From a checkpoint of a small transformer trained on Wikipedia: rotary positions, 496M tokens.
Each number is 128 + 24 x the weight over its row's rms, rounded and kept within 0 to 255. Layers, rows and columns count from 0. The size above them is the row's rms in percent of the matrix's.

# layer 2 MLP down (transposed), 768x192, rms 0.131, rows 622-657, columns 0-95
size [109  97  94 112  95  95 102 106  91  96 102  88  96  99 100  92 104  99  91  97 108  87  95 120 109  93  93  87  99  93  94  95  94  96 115 113]
[[143 165 109 143 191 139 127 137 134 118 124  77 143 135 112 154 107 153 119 136 168 138 159 143 133 153 163 129 140 136 113 124  91 118 150 131  94 107 161 119 101 120 127 148 135 133  85 149  81 101 154 120 157 104 115 129 102 110 110  92 163 159 129 157 178 158 108 131 126  98 117 115 136 139 101 155 119 170 105 120 106  97 149 148 117 140 102 194 152 111 129 143 144 157  92 128]
 [107 125 107 136 160  92 139  92 119 108  86 151 164 133 122 126 156 125 140 105 162 180 144 103 134 164 155 127 106 120 174 125 123 123 112 116 127 119 159 134 141 129 128 148 152  99 172  88 111 167 114 148 134 112 125 152 141 156 122 100 142 136 161 129 108 100 146 181 103 101 168 121 111 110 120 125 189 141  89 130  85 125 116 114 129 149 117 132 125 105 126 115 110 125 137  20]
 [ 96 132 125 124 124  76 120 177 126 151 127 123 136 157 146 150 115 112  58 122 178 121 139 177 124 171 149  92 157 119 110 103 144 186 105 118 104  89 151 109 124  89 154  59 108 130 143 126 146 106 149 138 146  87 112 146  70 117 104  88 119 133 115  96 129  79 152 133 131 103 120 153  90 146 151 122 156 114  92 143 113 130 147 138 147 154 123 109 134  99 127 115 119 114 141  67]
 [135 117 140 150 100 146 146 127 130 144  94 145 110 142 155 113 157  84 102 106 110 101 118 177 151 122 130 132 116 160 141 137  88  86 146 128 163 105 148 170 121 125 122  99  76 128 135 123 110 135 165 120  95 100 130 170 141 107 140 142 124 120 115 118 170 144 107  98 186 122 123  94 136 101 112 122 161 128 162  86 144 135 106 153 112 171 153  92 145 118 124 171  96 118 128  88]
 [129 123 137 125 133 139 151  82 191 103 118 170 116 135 127 115 129  89 108 129 125 152 102 134 145 129 125  53 157 157 138  87 145  73 127 109 145 154 188 121 170 138 129 152 126 105 129  91 121 140 119 122 103 132 153 120 109 123 138  97 155 111 162 119 136 121 131 112 130 164 144 166 105 140 168 148 122 118 129 141 150 134 151 105 129 119 140 153 131 111 118 121 165 105 130 134]
 [138 148 106 106 123 119 135 128 166 156 165 105 154 128 137 141 122 108 121  98 148 133 139 183 107 148 122 126 158 135 108 127 128 102 134 133 100 161 124  44 160 150 139 105 148  91  99 150 158 137  71 110 129 129 120 148 101 127 110 108 139 122 132 130 130 119 148 133 137 101 109 100 129 138 161 100 115 137 116 160 138 112 100 107 122 126 143 150 114 120  96 119 138 122 158 133]
 [116  87 152 137 115 187 166  99 135 112 113 168  98 116 138 119 153 118 152 121 154  88 170 133 123 162 151  90 177 100 138 109 153 113 131 135 146 122 129 153 101 112 114 146 147 143 149 148 143 149 175 143  85 151 127 129 151 111 157 153  90 118 179 182 138 136 114 149 150 143 125 126 118 106  99 121 132 114 165 123 164 180 109  95 159 134 140 160 113 113 122 145 154 146 127 122]
 [131 124 102 167 109 105 126 115 140  80 118  82  96 121 122 108 157 131  90 100 154 116 129 122 133 181 128  75 131 140 122 131 150 108 146  96 154 118 147 139 171 107 192 128 153  97 119 112 117 164 121 127 141 125  85 138 160 124 124 100 141 147 154 139 159 147 132 109 128 101 133 129 129 144 104 170  58 151 123 121 123 124 121  81 147 113 121 143 146 122 103 101 131 135 130 114]
 [142 134 120 111 135 140 139 147 149 133 145 172 134  71 159 116 135 160  75 129 151 166 101 137 125  97 143 111 107 124 153 131 140 132 136 112 100 146 149 121 141  84 127 138 110 117  80  98 144 157 123 105 126 173 150  90 146 140 134 137  90 151 106 132 111 114 152 146 137 153 136 132 152 128  79 143 114 139 153 147 154  97 104 121 127 113 142 147  94 102 139 123 151 121 115 168]
 [136  92 140 127 122 127 191 100 115  90 129 140 162 113 112 113 123 101 171 111 120 149  97 123  93 141 102 119 162 148 139 142 121 100  86 117  91 158 127 119 146 139 139 138 141 118 123 138 145 162 160  91 104 154 134 127 131 147 117 128 132 129 115 139 149 113 115 157 131 115 119 151 140 107 152 116 147 122  87 142  97 153 149 140 132 130 116  86 122 100 101 124 161 147 175 126]
 [106 140 135  89  86 121 145 107  98 134 151 155 124 135 116  72 121 162 126 118 169 133 123  90 117 127 146 114 148 175 138 147 121 136  92 125  96 109 121 123 122 107 172 136 173 126 115 131 159 116 147 114 137 126 154 144 124 140 165 134 132 136 125 169 104 156 114 120  70 126 168 149 138 155 143  90 132 174 139 167 119 120 124 106 131 155 101  93 141 136 184 109 131 140  92 115]
 [131 134 144 132 130 124 153 136 136 120 170 151 140 183 124 174 138 173 128 144 138 120 113  95 171 144 127 108 128 137 168 125 110 118 168 117 110 124  96 107 104 152 132 138 126 131 129 158 130 127 179 123 168 117  98 113 174  94  59 131 127 142 151 185 108 154 127 140  93 128 142  99 166 108 149 123 138 119  94 149 140 161 132 139 165 165 108 159  97 138 131 138 136 136 136 114]
 [144  99 154 128 122 109  69 152 142 131 151 148  97 108 143 160 136 179 117 123 144  98  93 107 147  97 110  70 143 143 110  88  70 179 146 115 146 134 124 147 125 128  90 136 145 122 123 104 120 119 106 161 131 183 155 107 159 167 132 144  91 107 113 170 146 129 137  93 115 109 154 111 101 153 140 128 134 118 112 140 121 124  64 147 125 152 126 120 108  96 136 129 168 131 112 186]
 [170 108 136 132 184  94  97 123  88 115 100 150 140 104 120 125 129 129 191 112 153 135 117 124  96  78 117  86 140 125 113 129 108 122  75 109 148 149 139 131 128 126 105 118 125 132 133 192 139 135 126 167 143 140 135  93 100 115 143 137 133 162  94  98 146 120 107 116 132 151 108  86 104 127  95 162 130 153 117 177 155 134  87 123 126 132 116 119 146 121  99 135 152  91 113 152]
 [126 127 137 143 122 174 120  74 130 158 131 149 106  93 148 127 117 108 135 155  77 150 137 152 110 101 117 143 156 153 153 120 122 121 162  84 122 144 144 104  99 157 143 140 154 114 143 121 110 128 122 145 160 154 116 109  86 122  81 138  82 116 149 137 136 133 147 117 151 146 133 115 157 139  87 132 120 130 129 156 147 122  99 192 144  60 106 132 179 138 128 110 149 151 164 162]
 [ 45 109 154 133 157 143  90 128 129 149 122  95 149 141 118 116  88 136 108 114 150 102 144 106 132  63  75  76 103 155  91 131 109 133 135 121 154 106  62  97 123 153 145 103 128 135 130 139 146 152 111 106 162 123 119 113 131  99 120 126  76 138 131 131 140 102 145 128 118 131 144 150 147 130 190 125 132 142 127 149 104 137 101 154 147 121 145 115 127 142  88 101 124 113 126 102]
 [159 112 138 134 147 153  73 152 110 128 133  96 105 132 136  99 143 155 114 126 171  95 123 143 119 206 109 131 113 102 165 134 129 184 133 114  88 150 146 137 140  97 146 144 135 100 133 107 164 138 106 142 136  62 149 142 126 143 110 153 115  97 149 134 128 100 128 139 127 103 142 114 143 179 113 146 122 150 147 131 115  94 147 112 110 151 128 106 126 150 170 125 148 123  85  92]
 [124 152 117 152 115 146 139 118  89 104 125 125 167 128 148 138 130 124 133 122 149 164 102 136 134 102 113 148 111 113 148 130  75 138 148 114 111 113 115 149 170 117 112 123 132 110 127 115 126  96 109 153 108 142 155 126 156 175  65 127 125 108 156  81 163 126 123  98 150 102 176  91  64 116  91 109 133 130  94 126 129 130 123 126 141  91 109 140 129  93 120 146 116 110  99 121]
 [145 149 157  99 116 142 122 168  92 143 119 180  64 183 102 117 111 153 105 123 151 108 114 167 119 152 121 165 114 129 115 145 173 144 121 130 120 178  80 150 107 137 137 133  90  94 120 135 116 132 142 129 104 130 180 108 135 132  88  88 108 135 177 123  89 115 130 115 142 128 191  93 158 162 163 137 166 125 106 141  98 143 147 147 111 125 130 134 129 145 148 139 137 145 149  95]
 [162 126 126  77 117 151 129 104 142 142 136 114 127 145 135 112 131 100 151  84 124 150 120 127 120  94 108  81 132 135 119 152 143 162 165 114 159 120 164 128 156 103 129 116 126  88 114 145  99 153 118 159  96 121 175 101 102 132 122 131 143 115 146  86 129 103 101  88 122 107 150  82 168  83 161 154  89 153 114 109 154 121  90  83 183  71 134 118 154 108 109  82  83 150  91  98]
 [112 117 165 142 135 130 138 153 132 122 173 107 124 113 126 118 129 175 129 127 124 155 103 124  96 135 128 150  80 140 156 181 107 168  88 156 146 106 112 114  87  52 147 149 144 105 148 158 176 151 154 124 118 102 162  94 126 142 152 128 155 139 151 140 140 128 101 119 117 113 130 108  89 124 128 134 143 109 135 161 120 129  95 121 126  97 150 118 153 147  81 175  83 140 142 120]
 [100 126  94 125 145 121 190 183 105 160 145 108 141 141  98 150 105 116 131 132 100 194 126 129 150 158 122 138 130 143 121 135 135 140  97 159 143 146 157 127 111 128 137 140 104 121 151 112 122 113 177 151 128 124 144 189 116 134 134  77 106  97  91 129 145 147 131 131 142 104 179 118 105 122 133 186 158 131  94 102 131  83 159 110 122 109 133 152  96 143 111  81 167 103 122 138]
 [144 109 118 113 150 174  94 150 154 156 113 130  90 165 139 161 123 131 111  70  86 150 106 120  83 133 147 132 143 116 127 142 163 113 111 108 128  86 115 175  99  90 145 152 175 149 161 130 135 135 108 111 122 144 141 138 168 117 109 113 130 133 174 154 116 104 106 115 112 136 103 154 151 127 129 151 133 146 139 134 124 135 128 124  92 127 113 161 117  71 105 145 152 139  93 172]
 [156 140 160 112  97 102 129 113 133 107 150 137 116 102 135 117 116 147 143 146 109 166 106 146 117 113  93 130 142 104 136 118 172 154  98 132 144 118 116  99 133  77 128 126 162 121 116 107 125 118 127 123 125 126 134 184  86 170 112 107 103 126 102 124  95 156  85 115 103 120 158 124 117 136 142 142 116 135 184 128  99  90 128 182 157 140 119 133 152 138 125 104 135 137 165 147]
 [194 113 156 131 119 165 101 124 115 153 133 125 143 175 133 133 150 121 138 148 164 149 116 139 117 130 132 169 152 102 139 146 101 151 122 136 129 179 120 122 144  88  90 134 133 169 123 139 145 107 143 133 151 126 166 118 132  94 164 133 135 141  95 129 109 129 143 161 132 147 134 160 144 100 126 111 137 187 111 128 124 149 121  99 134  94 163 142 156 148  99 103  91 134 118 124]
 [135 132 160 120 106 119 110 145 133  94 126  97  99 143 149 134 157 146 131 147 141 147 107 157 144 151 113 111 160 192 142 113 131 135 114  89 149 130 127 106 169  77 141 143 118 104 134 129 126  94 112 118 116 111 102 143 100 122 123 151 132 118 147 152 104 156 121 123 159  74 111 132 123 104 134 127 136 168 139 154  97  88 152 107 129 100 111 146 119 147 106 120 108 161 100 144]
 [ 84  97 162  96 185  95 146 106  93 130  95 177 108 123 101 148  96  73 112 160 119 128  96 171 153 159 125 182 111 125 119 112 162 137 150 138 149 105 125 113 160 131 136 168 167  88 111 111 114 107  59 124 103 113 108 166 124 137 120 115 137 111  94 118  85 163 133 169 124  96 137 148  92 141 142 168 156 103 135 140 146 136 117 130 128 113 146 169 132 143 136 158 129 124 111  96]
 [154 107 141 121  83 164 104 161 129 152 131  89 177 147 136 141 140 161 142 126 132 114 106 147 137 136 124 123 129 151  98  89 140 165 159  71 151 159 119 122 119 136 126 173 161 121 137 102 120 137  81 123 156 109  95 152  74 126 140 125  96 103 170 103  73 131 102 154 114 120 127 145 118 109 116 183 115 148  82 144 180 139  82 116  80 116  96 119 149 124 153 166 140 150 126 114]
 [131 119 142 156  80 165 103  99 113 143 131 131 101 126 133 116 120 108 133 124 150 122  91 118 115 138 103  57 105 109 147 153 128 129 145 128 130 129 178 107 129 115  83 136 128 155 159 109  95  99 100 107 107 135 141 130 146 128 113  94 131 106 159 116 134 141 108 126 150 116 167 157 138 115 128 188 115 133 147 166 101 134 158 109 111 153 162 118 152 130 136 106 122 129  86 163]
 [119 146 146 151 129 141  90 161 120 147 144 169  88 105 111 138 108 137 135  97 130 140  93 128 104 131 101  92  99 142 113 160 150  91 117 160 187  95 177 161 152 145 125 169  95 152 100 161 147 188 110 111 100 121  88 136  94 181 125 137 105 134 137 147 133 120 132 144 154 125 125 105 129 135 155 147 133 122 138 108  90 118 137 106 138 112 121 108 136 154 133 126 105 135 149 140]
 [152  96 135  80  71 131 137 138 178 121 131 148 105 157 173 145 107 120 157 156 118 135  77 115 110 127 124 119  87 124 134 112 118 142 137 127 142 113 133 109 112 138 149 135 106 173  99 125 136 176 164 153 135 130 126 123 135 125 146 111 133 152 129  95 146 129 157 125 159 161 105 128 116 115 133 120 133 171  99 138 141 125 108 142 113 108 146 143 103 108 136 129 116 156 155 140]
 [157 125 161 120  92 117 109 143 169  97 158 144 117 134 110 107  36 116 135 120 169  76 117 127 101 101  99 125  76 128 113 163 161  52 117 143 120 102 150 120  85 129 127 167 111 132 114  80 153  92 137 159 124 133 169 153 124 120 100 112  93  99 121 109 134 121 155 106 152 146 143 135 119 103 113 168 113 129 126 124 102 111 103 138 155 119 161 112 158 141 128 135 130 144 165 128]
 [ 99 132 119 132 144 118 101 103 125  99 117 147 103 132 125 152 129  96 119 143 176 165  95 117 147 120 156  76 118 101 114 128 101 131 138 110 143 170 125 134 144 202 117 129 119 118 102 123 158 149 154 139 130 144 181 124 149 122  79 115 108 119 103 165 145 104  86 102 137 170  89 122 126 130 141 120  77 118 115 136  84 165 116 105  93 140 164 116 104 136  97 168  98 128 125 120]
 [155 135 160 134 163 110  98 146 116 106 140 142 123 148 122 139  50 102 162 121 158 102 148 152  99 112 172 107 147 118 113 134 115 147 105 146 139  89 150  84 140 120 171 116 117 127  84 113 127  80  87 137 125 141 145  99 161 130 131 116 142 119  93 152  93 145 148 137 178 119 125  93 125 105 105 101 126  94 152 158 134 160 109 116 133 167 142 182 124  71 125 120  93 134 164 153]
 [162 177 112 132 127 108 108 108 143 137 147  89 157  77 103  98 120 122 113 100 126 149 156 103 120 132 151 164 106 112 134 102 115 124 125  96 128 204 114 103 132  97 130 127 125 140 110  98 117 194 141  81 133 135 109 139 119  98 122 165 118 124 128  98 103 147 121 129 128 150  85 126 122 108  93 150 135 134 123 140 140 124 103 127 126 108 163 120  81 108 130 136 116 113 142 150]
 [111 128  92 148 142 111 134 184 123 113  96  94 104 125 131 103 135  89  87  92 118 104 117  92 140 153 133 142 119 132  85 148 119 137 127 153 115 114 113  95 102 163 151 117 108 117 144 138  95 107 110 124 106 150 155 108 153 112  91 137 121 136 121 106 147 123 121 136 126 136 106 108 146 132 107 126 110 125 128  85 104 157 125 152  83 136 143 154 185 137 141 142 121 107 133  75]]
# layer 2 MLP up, 768x192, rms 0.149, rows 623-658, columns 0-95
size [117  95 107 105  95 107  98 102  93  85  95 100 108 107 107  91 100  94  91  89 100 106 102  93 100  94 105 112  92 100  92 100  97 105 102  95]
[[154 154 145 114 120 128 121 131 137 147 162 134 167 145 136 192 156 172 123 135 120 141 151  67 118 152 113 142 143 136  95 115 101 138  85  96 127 124 130 141 120 108  90 136 178 106 118 126 119  92 115 150 141 111 133 172 149 126 105 103 169 109 142 167 127 176 146 141 117 155 144  79  93 135 139 133 127 127 159 152  82 123 166 137  97  64 147 129 128 183 136 118 136 122 122 139]
 [104 149 110 129 146 147 120  82  99  86 164 141 126 136 159 124 140 172 114  89 146 150 100 140 146 120  82 155 124 127 106 159 140 120 124 135 117 168  90 123 134 118 151 162 131 147 121 153 130 134 146 125 103 115 144  98 128 147 151 137 162 114 101 130 175 148  95 162 136 132 102 168 143 137 129 150 139 149 147 122 124 141 115  99 111  90 113 118 132 121 135 121 134 155 135 170]
 [140 128 143 126 124 130 154  89 125 156 131  86 117 138  94 120 171 143 142 136  89 157 153 149 131 110 121 106 132 132 105 114 123 142 125 132 169 134 154  82 151 156 123 131  70 123 101 107 101 180 159 115 143  83 102 126 111 154 109 140 147 105 116 183 130 100 108 107 161  79 115 120  77 123 135  97 128 140 149 113 132  99 196 128 167 161 149 143 125 141 132 156  95 101 101 138]
 [162 173 135 113 136 130 128 125 185 140 116 139 116 122 104 165 131 153  89 159 134 125 137  84 118 124 147 121 116 113 148 119 154 143 165 147 170 112  64 139 132 149 110 142 130 117 116 110  84 157 127  93 100  92 105 115 113 153  85 163 171 152 114 125 147 149  84 121 111 119 111 135 160 120 119 113 138  79 144 137 162 105 110 129 120 142 134 128 157 124 106  77  92 152 136 145]
 [134  88 168 171 157 124 112 177 126 143 137  72 108 119 119 116 151 171 111 118 107 142 181 100 131  94 162 132 125 119 113 101 153 127 143 132 169 122 129 148 125 112 146 115  92 143 127  95  82 108 121  98 118 129 123 133 137 144 105 142 176 137 129 111 116 110 141 120 126 150 145 149 134 149 107 160 114 151 116 131 120 126 143 111 127 139 122  96 138 151 170 168 104 110 115  81]
 [ 98  97 118 126 110 144 119  95 111  84  99 124 130 121 118 121 159 134 158 108 169 154 151 100 138 136 103 164 132 120 141 109 133 118 102 130 126 116 157  92 175 153 117 136 143 134 127 132  95 158 145 144 125 135 100 137 147 122 138 140 121 147 130 134 131 121  89 124 134 133 135 126 114 166 112 105 154 100 181 148 115 107 103 169 158 146 118 118 135 158  87  95 154 120 117 156]
 [120 163 118  83 155 147 160 106 132 137 142  86 134 112  79 106 151 150 139 125 133 169 150 130 183 129 154 108 120 145  95 127 145 110  99 128 136 135 107 110 130 146 155 147 116 117  80 102 174 143 133 144 107 140 102 112 110 119 145  84 120 135 149 154 109  98 132 116  67 131 102 105  92 126 116 146 120 136 124 179 166 131 134 122 146 124 107 114 152 153 138 154 100 137 145 142]
 [ 79 107 158 124 139 124 135 123 131 111 110 111  82 192  85 161 115 131 186 113  93 126 145 131 117 143 112 147 133 154 159 136 148 136 106 118 152 106 108 165 128 166 108 114 128 117 176 128 104 126 127 134 117 126 131 152  90 103 113  82 126 128 152 107 130 120 110  86  83 117 132 117 128 145 142 114 121 102  77 129 138 132 165 123 134 148 111  91 128 131 112 120  97 165 104 146]
 [159 111 112 115 133 104 129 101 147  73  95 133 111 160 110 148 159 146 109 146 139 164 149 132 136 119 128  86 103 105 136 145 131 135  96  97 117 181 102  82  93 133 129 152 129 139 153 118 135  93 114 102 114 110  87 172 121 167 121 106 142 122 135  45 142 196  97 141 131 121 128 151 131 118 119 151 166 175 146 102 153 161 151 132 114 137 123 126 101 122 144 122 113 102 145 162]
 [118  99 129  83 124 142 120 157 137 124 147 116 141 129 126 106 120 148 131 108 162 112 127 120 128 133 151 106 165 142 159 109 113 146 123 109 129  99 127 127  52 129 132 133 156 117 103 152 144 120  68 127 131 108 120 158  92 107 168 133 106 112 118 115 127 115  92 112 116 116 106 136 139 156  97 137 153 161 137 129 133 153  80 135 137 108  91 128  92 119 177 150 105 130 109 151]
 [116 140 109 146 149  94 133 115 131 112  86 121 117 111  95 124  85  79 143  76 140 136 140 154  95 117 142 196 123 105 136 141 120 132 131 130  90 130 132 107 131 115 174 124 134 107 139 105 129 105 117 145 122 159  96 159 141 181 143 113 147 110 146 144 128 145 168 105 143 150 107 117 176 131 140 112 133 127 115  96 105 145 121  81 102 135 124 129 167 117 121 117 151 149 119 128]
 [118  65 151 108 114 160 120 137 138 153  94 126 119 146  97 125 139 119 119 149 100 143 126 116 142 119 122 157 134 157 176 109 117  98 128 125 138  91 119 126 121 110 118 129 125 141 128  87 128 111 112 108 139 137  78 131 152 153 129  85 149 121 147 150 135 138 154 144  95 119 116 160 134 141 124 151 106 117 161 167 143 129 140 151 142 110 111 138 143 106 116 138 129 140 163 127]
 [156 132 136 138 173  98 160 144 119 153 115 125 190  90 116 155 133 121 128 107 135 143 176 127  71 116 150 130 100 132 139 141 140 171 110  73 132 126 155 170 100 138 104 131 138 168 135 108 127 121 143 149 138 116 121 146 120 127 156 146 147 134 120 162 109 105  84  94 138 106  63 121 130  86 178 115  83 123 112 142  80 120 124 124 147 123  90 134 144 120 119 146 130 151 127 121]
 [143 115 178 100 165 106 149 139 100 151 149  88 142 111 157 129 149 123 111  91 197 151 141 110 115 122 121 110 132 135 100 152 153 103 162 102 124 129 144 106 101 108 130 105  99 103 153 128 178 153 148 130 106 144 118 130 170  61 138 123 138 182 135 124 103 113 102 136 135 128 113 154 160 110 175 106 104 158 108  95 125 137 140 128 147 144  83  99 126 161 133 189 152 157 117 112]
 [157 125 107 122 106 115 117 116 120 111 141 134 131 104 144  94 166 175 102 162 103 108 119 145 131 199 158 124 125  95 141 141  93 124 144 114 128 163 111 149 104  87 151 114 133 161 118 114 129 119 127 170 124  97 137 135  76 150 148 132 159 107 154 110 116 148 105 107 123 123 128 100 134 101  63 167 150  84 112 119 139 113 159 125 133 134 103 140 116 119 169 132 115 155 146 146]
 [126 156 117 151 148 133 122 103  87 143 116 136 131 139 118 161 110 104 131 131 157 108 102 138 117 103 112 114 152 131 125 121 153 104 123 117  79 131 175 114 165 109 174 102  47 142 179 110 125 112 149 119 135 126 133 153 164 134 166 141  87  84  71 120 115 141 121 117 168  79 175 136 126  83 128 119 127 113  96  91 136 114 142 131 123 121 157 130  92 140 120 142 118 175 126  79]
 [119 124 119 141 120 168 149 144 133 124  91 132 102  74 142 101 153 104 136 129 110 117 145  93 132 144 112  93 158 136 162  87 172 128 131 118 112 127 123 111 125 131  95 129 140 154 139  95 129 149 131 120 122  78 127 125 116  70 155 129 137 123 110 191 137 119 121 140 113 166 113 140 172 155 145 127 125 114 184 166 129 115 155  91 120 158 136 154 158 134 117 135 119 160 170 140]
 [127 141 128 126 125 142 166 123 178 151 127 154 134  81  94 137 141 167 154 143 118 168 136 119 149 102 129 106 117 151 167 109 123 115 147 113  88  67 177 105 141 114 112 128 153 143 150 138 102 131  95 154 140 135 125 143 115 111  80 164  96 133  99 124 164 150 160 135 110 138  77 145 109 157 133  86 104 123 128 104 148 130  82 136 133 148 125  98 123 109 135 131 113 125  90 106]
 [145 150 156 121  86 159 143 122 149 147 101 132 175 136  94 114 146 109 117 100 127 162 118  85 171 138 147 152 100 134 124 124 120 138 137 114 133 106 137 126 122 151 135 163 139  97 123 148 168 109 120 179  81 117 121 102  90 109 127 106 138 143 127 171 119 126 103 142 145 158 110 133 144 122 132 133 153 139 176 162  93  90 123 126 117 103 108 112 111 105 135  66 125 128  93 105]
 [ 94  95 101  70 113 116 117 147 147 145 164 167 157 139 141 139 138 102 151 183 147 134 107 101 121 128  88 124 149 127 129 111 100 174 116  94 108 111 125  75  78 118 113 146 133 103 137  99 142 131 183  80 140 107 102 147 140 139 130 128 101 141 135 121 131 166 147 132 135 120 101 109 133 174 141 112 150  94 132 141 102 108 136 132 145 130 157 143 127 140 177 124 161 119 102 110]
 [136 118 140 119 127 118 128  63 137 101 137 140 152 142 156 122 149 168 138  85 161 149  86 121 117 113 146 134 135  99 131 133 123 171 148 196 111  94 100 141  99 138 151 105 125 125  96 150 147 159 120 130 146 118 109  93 150 133  98 127 133 123 166 105 114 108 101 135 117 118 134 116 157 158 131  93 115 106 130 112  99 133  55 144 122 178 130  78 136  93 123 124 124 117 122  99]
 [130 102  98  99 139 156 141 171 146 112 104  92 167 120 151 151 144 123 113 108 122 144 157 150 130 175 134 100 118  96 175 149 141  94 113  78 145 141 114 136 133 105 141 132 129 148 113 137 163 114 119 109 112  59  96 143 148 150 117 168  97  79 166 157 131 131 110 128 126 160 135 111 140 148 121 127 162 134 144 101 137 170 144 140 101 148 136 138 133 124 134 124 110 122 108 146]
 [126  97 164 112  88 160 109 115 148 119 168 122 133 154  89 172 132 124 101 186 158 175  99 136 131 102 146 126 138 139 126 114 163 111 110 115 102 134 130 148 139 102 157 144 103 171 122 127 127 120 108 168 127 122 128 143 104 127 125 142 138 166 119 136 150 147 105 162 116 125 114 139 168 136 109 154 136 112 164 140 118 123 150 125 119 103 127 130 123  87 132 157 152 164 111 110]
 [125 103 126 122 131 121 126  96 115 155 116 151 153 145 128 186 116 121 124 132 127 141 116 130 120 118 127 101 112 154 152 125  99 140  64 106 133 156 118 162 168 106 161 102 120 145 106 114 143 155 125 132 147 107 124 154 175  82 117 128 150 133 146  87 124  83 105 131 154 149 129 157 143  97 157 162 126 157 112 153 127 118 101 139 124 115 133 112 151 162 104 137 118 133 122 114]
 [119 128 116 138 121  94 136 117  76 148 126 131 152 109 153 106 135  80 100 106 151 104 102 113 144 100 114 154  92  63 142 128 127 127 110 132 101 120 135 123 162 177 152 107 113 134 169 118 121 157 168 145 127 142 117 119 116 133 107  80 141 117 124 100 102 135 142  79  90 155 131 126 148 161 128 163 103 103 132 117 143 164  98 145 111 162 166 118 108 113 159 126 160  83 124 123]
 [110 146 130 107 124 124 127 118 155 112  65 132 128 133 127 166 130 144 154 193 168 102 118 156 153 157 153 127 133 173 131 128 143 119 148 111 123 174 125 135 139 129 126 141 147 137 125 124 101 110  72 161 128 129 122 128 145 146 167 145 108 146 140  95 109 111  95 175  83 139 124 139 102 198 135 178 169 107 105 156 125 156 114 137  97 106 124 161 139 108 102 149 149 106 112 116]
 [120 114 137 124 160 132 156 108 123 105  94 139 117 138 140 101 144 121 134 128 128 131 118 119 127  98 140 155 127 103 174 139 112 110  57 204 110 110 112 152 117 123  98 139  89 145 136 154  93 151 151 124  80 151 169 121 156 129  81 133 132 146  84 141 146 141 145  93 150 108 121 100 152 142 149 100 181 108 138 104 110 167 131 139 137 145 169 133 122 133  85 111  74 100 154 113]
 [115 164 121 114 176  99 139 124 146  77 148 141  81 148 123 140 165 100 147 149 129 149 130 170 122 114 115 140 121 151 122 129 126 122 122 104 126 102 123 137 142 150 127 121 145 115 128 154 110 133 130 132 156 146 125 128 136 121 173 169 150 125 144 114 127 122 133 146 142 116 132 138  83 116 127 145 133 104  93  74 150 146 152 107 150  95 108 161 128 139 136  99 122 153 103 126]
 [132 120 136 134 150 137 137  91  76  92 106 106 142 105 112  82 137 134 120 188 109  92 145 126 150 153 138 159 160 102 126 114  98 153 104 123 128 163 120 105 151 107 190 103 154 155 153 112 114 110 129 106 120 136 176 151 154 123 111 134 119 160 131 158  92 144 166  91 111 169 139 144 189  95  87 108 118 111 132 171  92 114 127 138 151 141 119 113 134 138 116 155 152 112 123 146]
 [145 130 118 117 130 129 159 121 122 145 119 134 113 106 122 164 126 138 111 123 117 162 159 119 142 119 149 163 111  76 164 132 103 163 125 162 110 108 148 114 178  91 150 122 122 145 155  66 131 137 148 110 123 198 136 130 136 100 108 103 141 125  95 128 115 133 110 119 122 125 149  71 176  88 154 115  98 127 128 111 155 114 127 109 158 148 108 141 149 166 127 136 138 110 115 130]
 [136 113 111 147 121 118 145 106 129 108 129 121 128 169 108 153 159  84 103 173 137 132 141 102 139 120  95 132 171 165 127  77 111 145 140 157 133 142 141 108 133 108 122 114 111 112 140  97 159 109 160 117 102  97  95 136 147 129 166 148 160 117 144 152 133 136 130 109  97 129 111  88 132 100 102 120 139 151 173 177 157 126 190  90 165 129 170 144 177 167 125 118 112 147 169 128]
 [130 175 136 146 127 102 148 161 106 133 151 137 188 147 129 108 125 155 102 113 169 151 148 105 122 131 140 201 118 112  89 112 112 120 163  88 155  95  98  98 131  79 103 137 154  89  88 132 161 142 168 156 121 105  99 148 126 127 137 153 123 145 165 132 156 168 127 151 149 139 123 100 110 158  91 123 131  89 164 101 112  99 121 147 161  92 106 114 162 111 146 145 116 105 129 119]
 [118 145 110 144 176  97 113 134 108 128 133  95 133 107 142 138 117 145 108  94 161 115 175 103 125 106 124 160 120 122  90  99  99 105 125 209 154 131 122 152 140 111 151 107 131 113 133 167 127 158  85 138 130 100 127 140 119 102 187 167 154 150 125 113 131 144 106 133 150  85 106 125 107 110 107  76  91  83 133 135 143 149 109 132 133 147 112 165 130  88 130 173  97 137 101 124]
 [135 115 118 116 145 116 147  94 147 114 114 121 109 153 106 107 123 146 160 146 115 155 138 116 105 135 138 122 126 109 115  73 145 119  97 109 162 131 106 147 114 113 141 151 139 155 111 114 109 115 132 116 172 117 131 137  84 162  95 159 162  86 178 121  71 115 130 130 110  97  93 127  95 114 143 117 132 125 157 128 123 116 131 118 140  95 108 139 132 141 168  70 171 137 106  93]
 [126 119 103 158 106 152 150 143 135 157 187 152  99 103 139 132 115 134 127 122 107 110 110 154 152 151 134  94 140 121 126 159 102 117 100 145 134 148  95 155 108 114 138 152 129 121  91 150 126 118 147 162 169 138 140 139 114  84 115 139 110 102  84 170 113 115 138 110 128  93 137 121  91 103 123 136 116 113 178  93 123 118  79 121 104  93  95 111  97 173 143 181  93 131 142 116]
 [169 117 124 146 114 126 162 103 123 150 113 136 153 119 110 165 107 120 140  93 124 154 117 133 133 154 164 100  64 114 104 123  83 143 128 137  77 121 113 168 141 121 144 139 125 164 101 117  85 138 177 148 129 145 134 146 149 145  98 112 103 131 145 148 162 133 135 124 132 121 124 120 136 163 100 158 120 141 102 123  91 117 118  95 153 131 136 113 101 129 154  91 124 179 115 119]]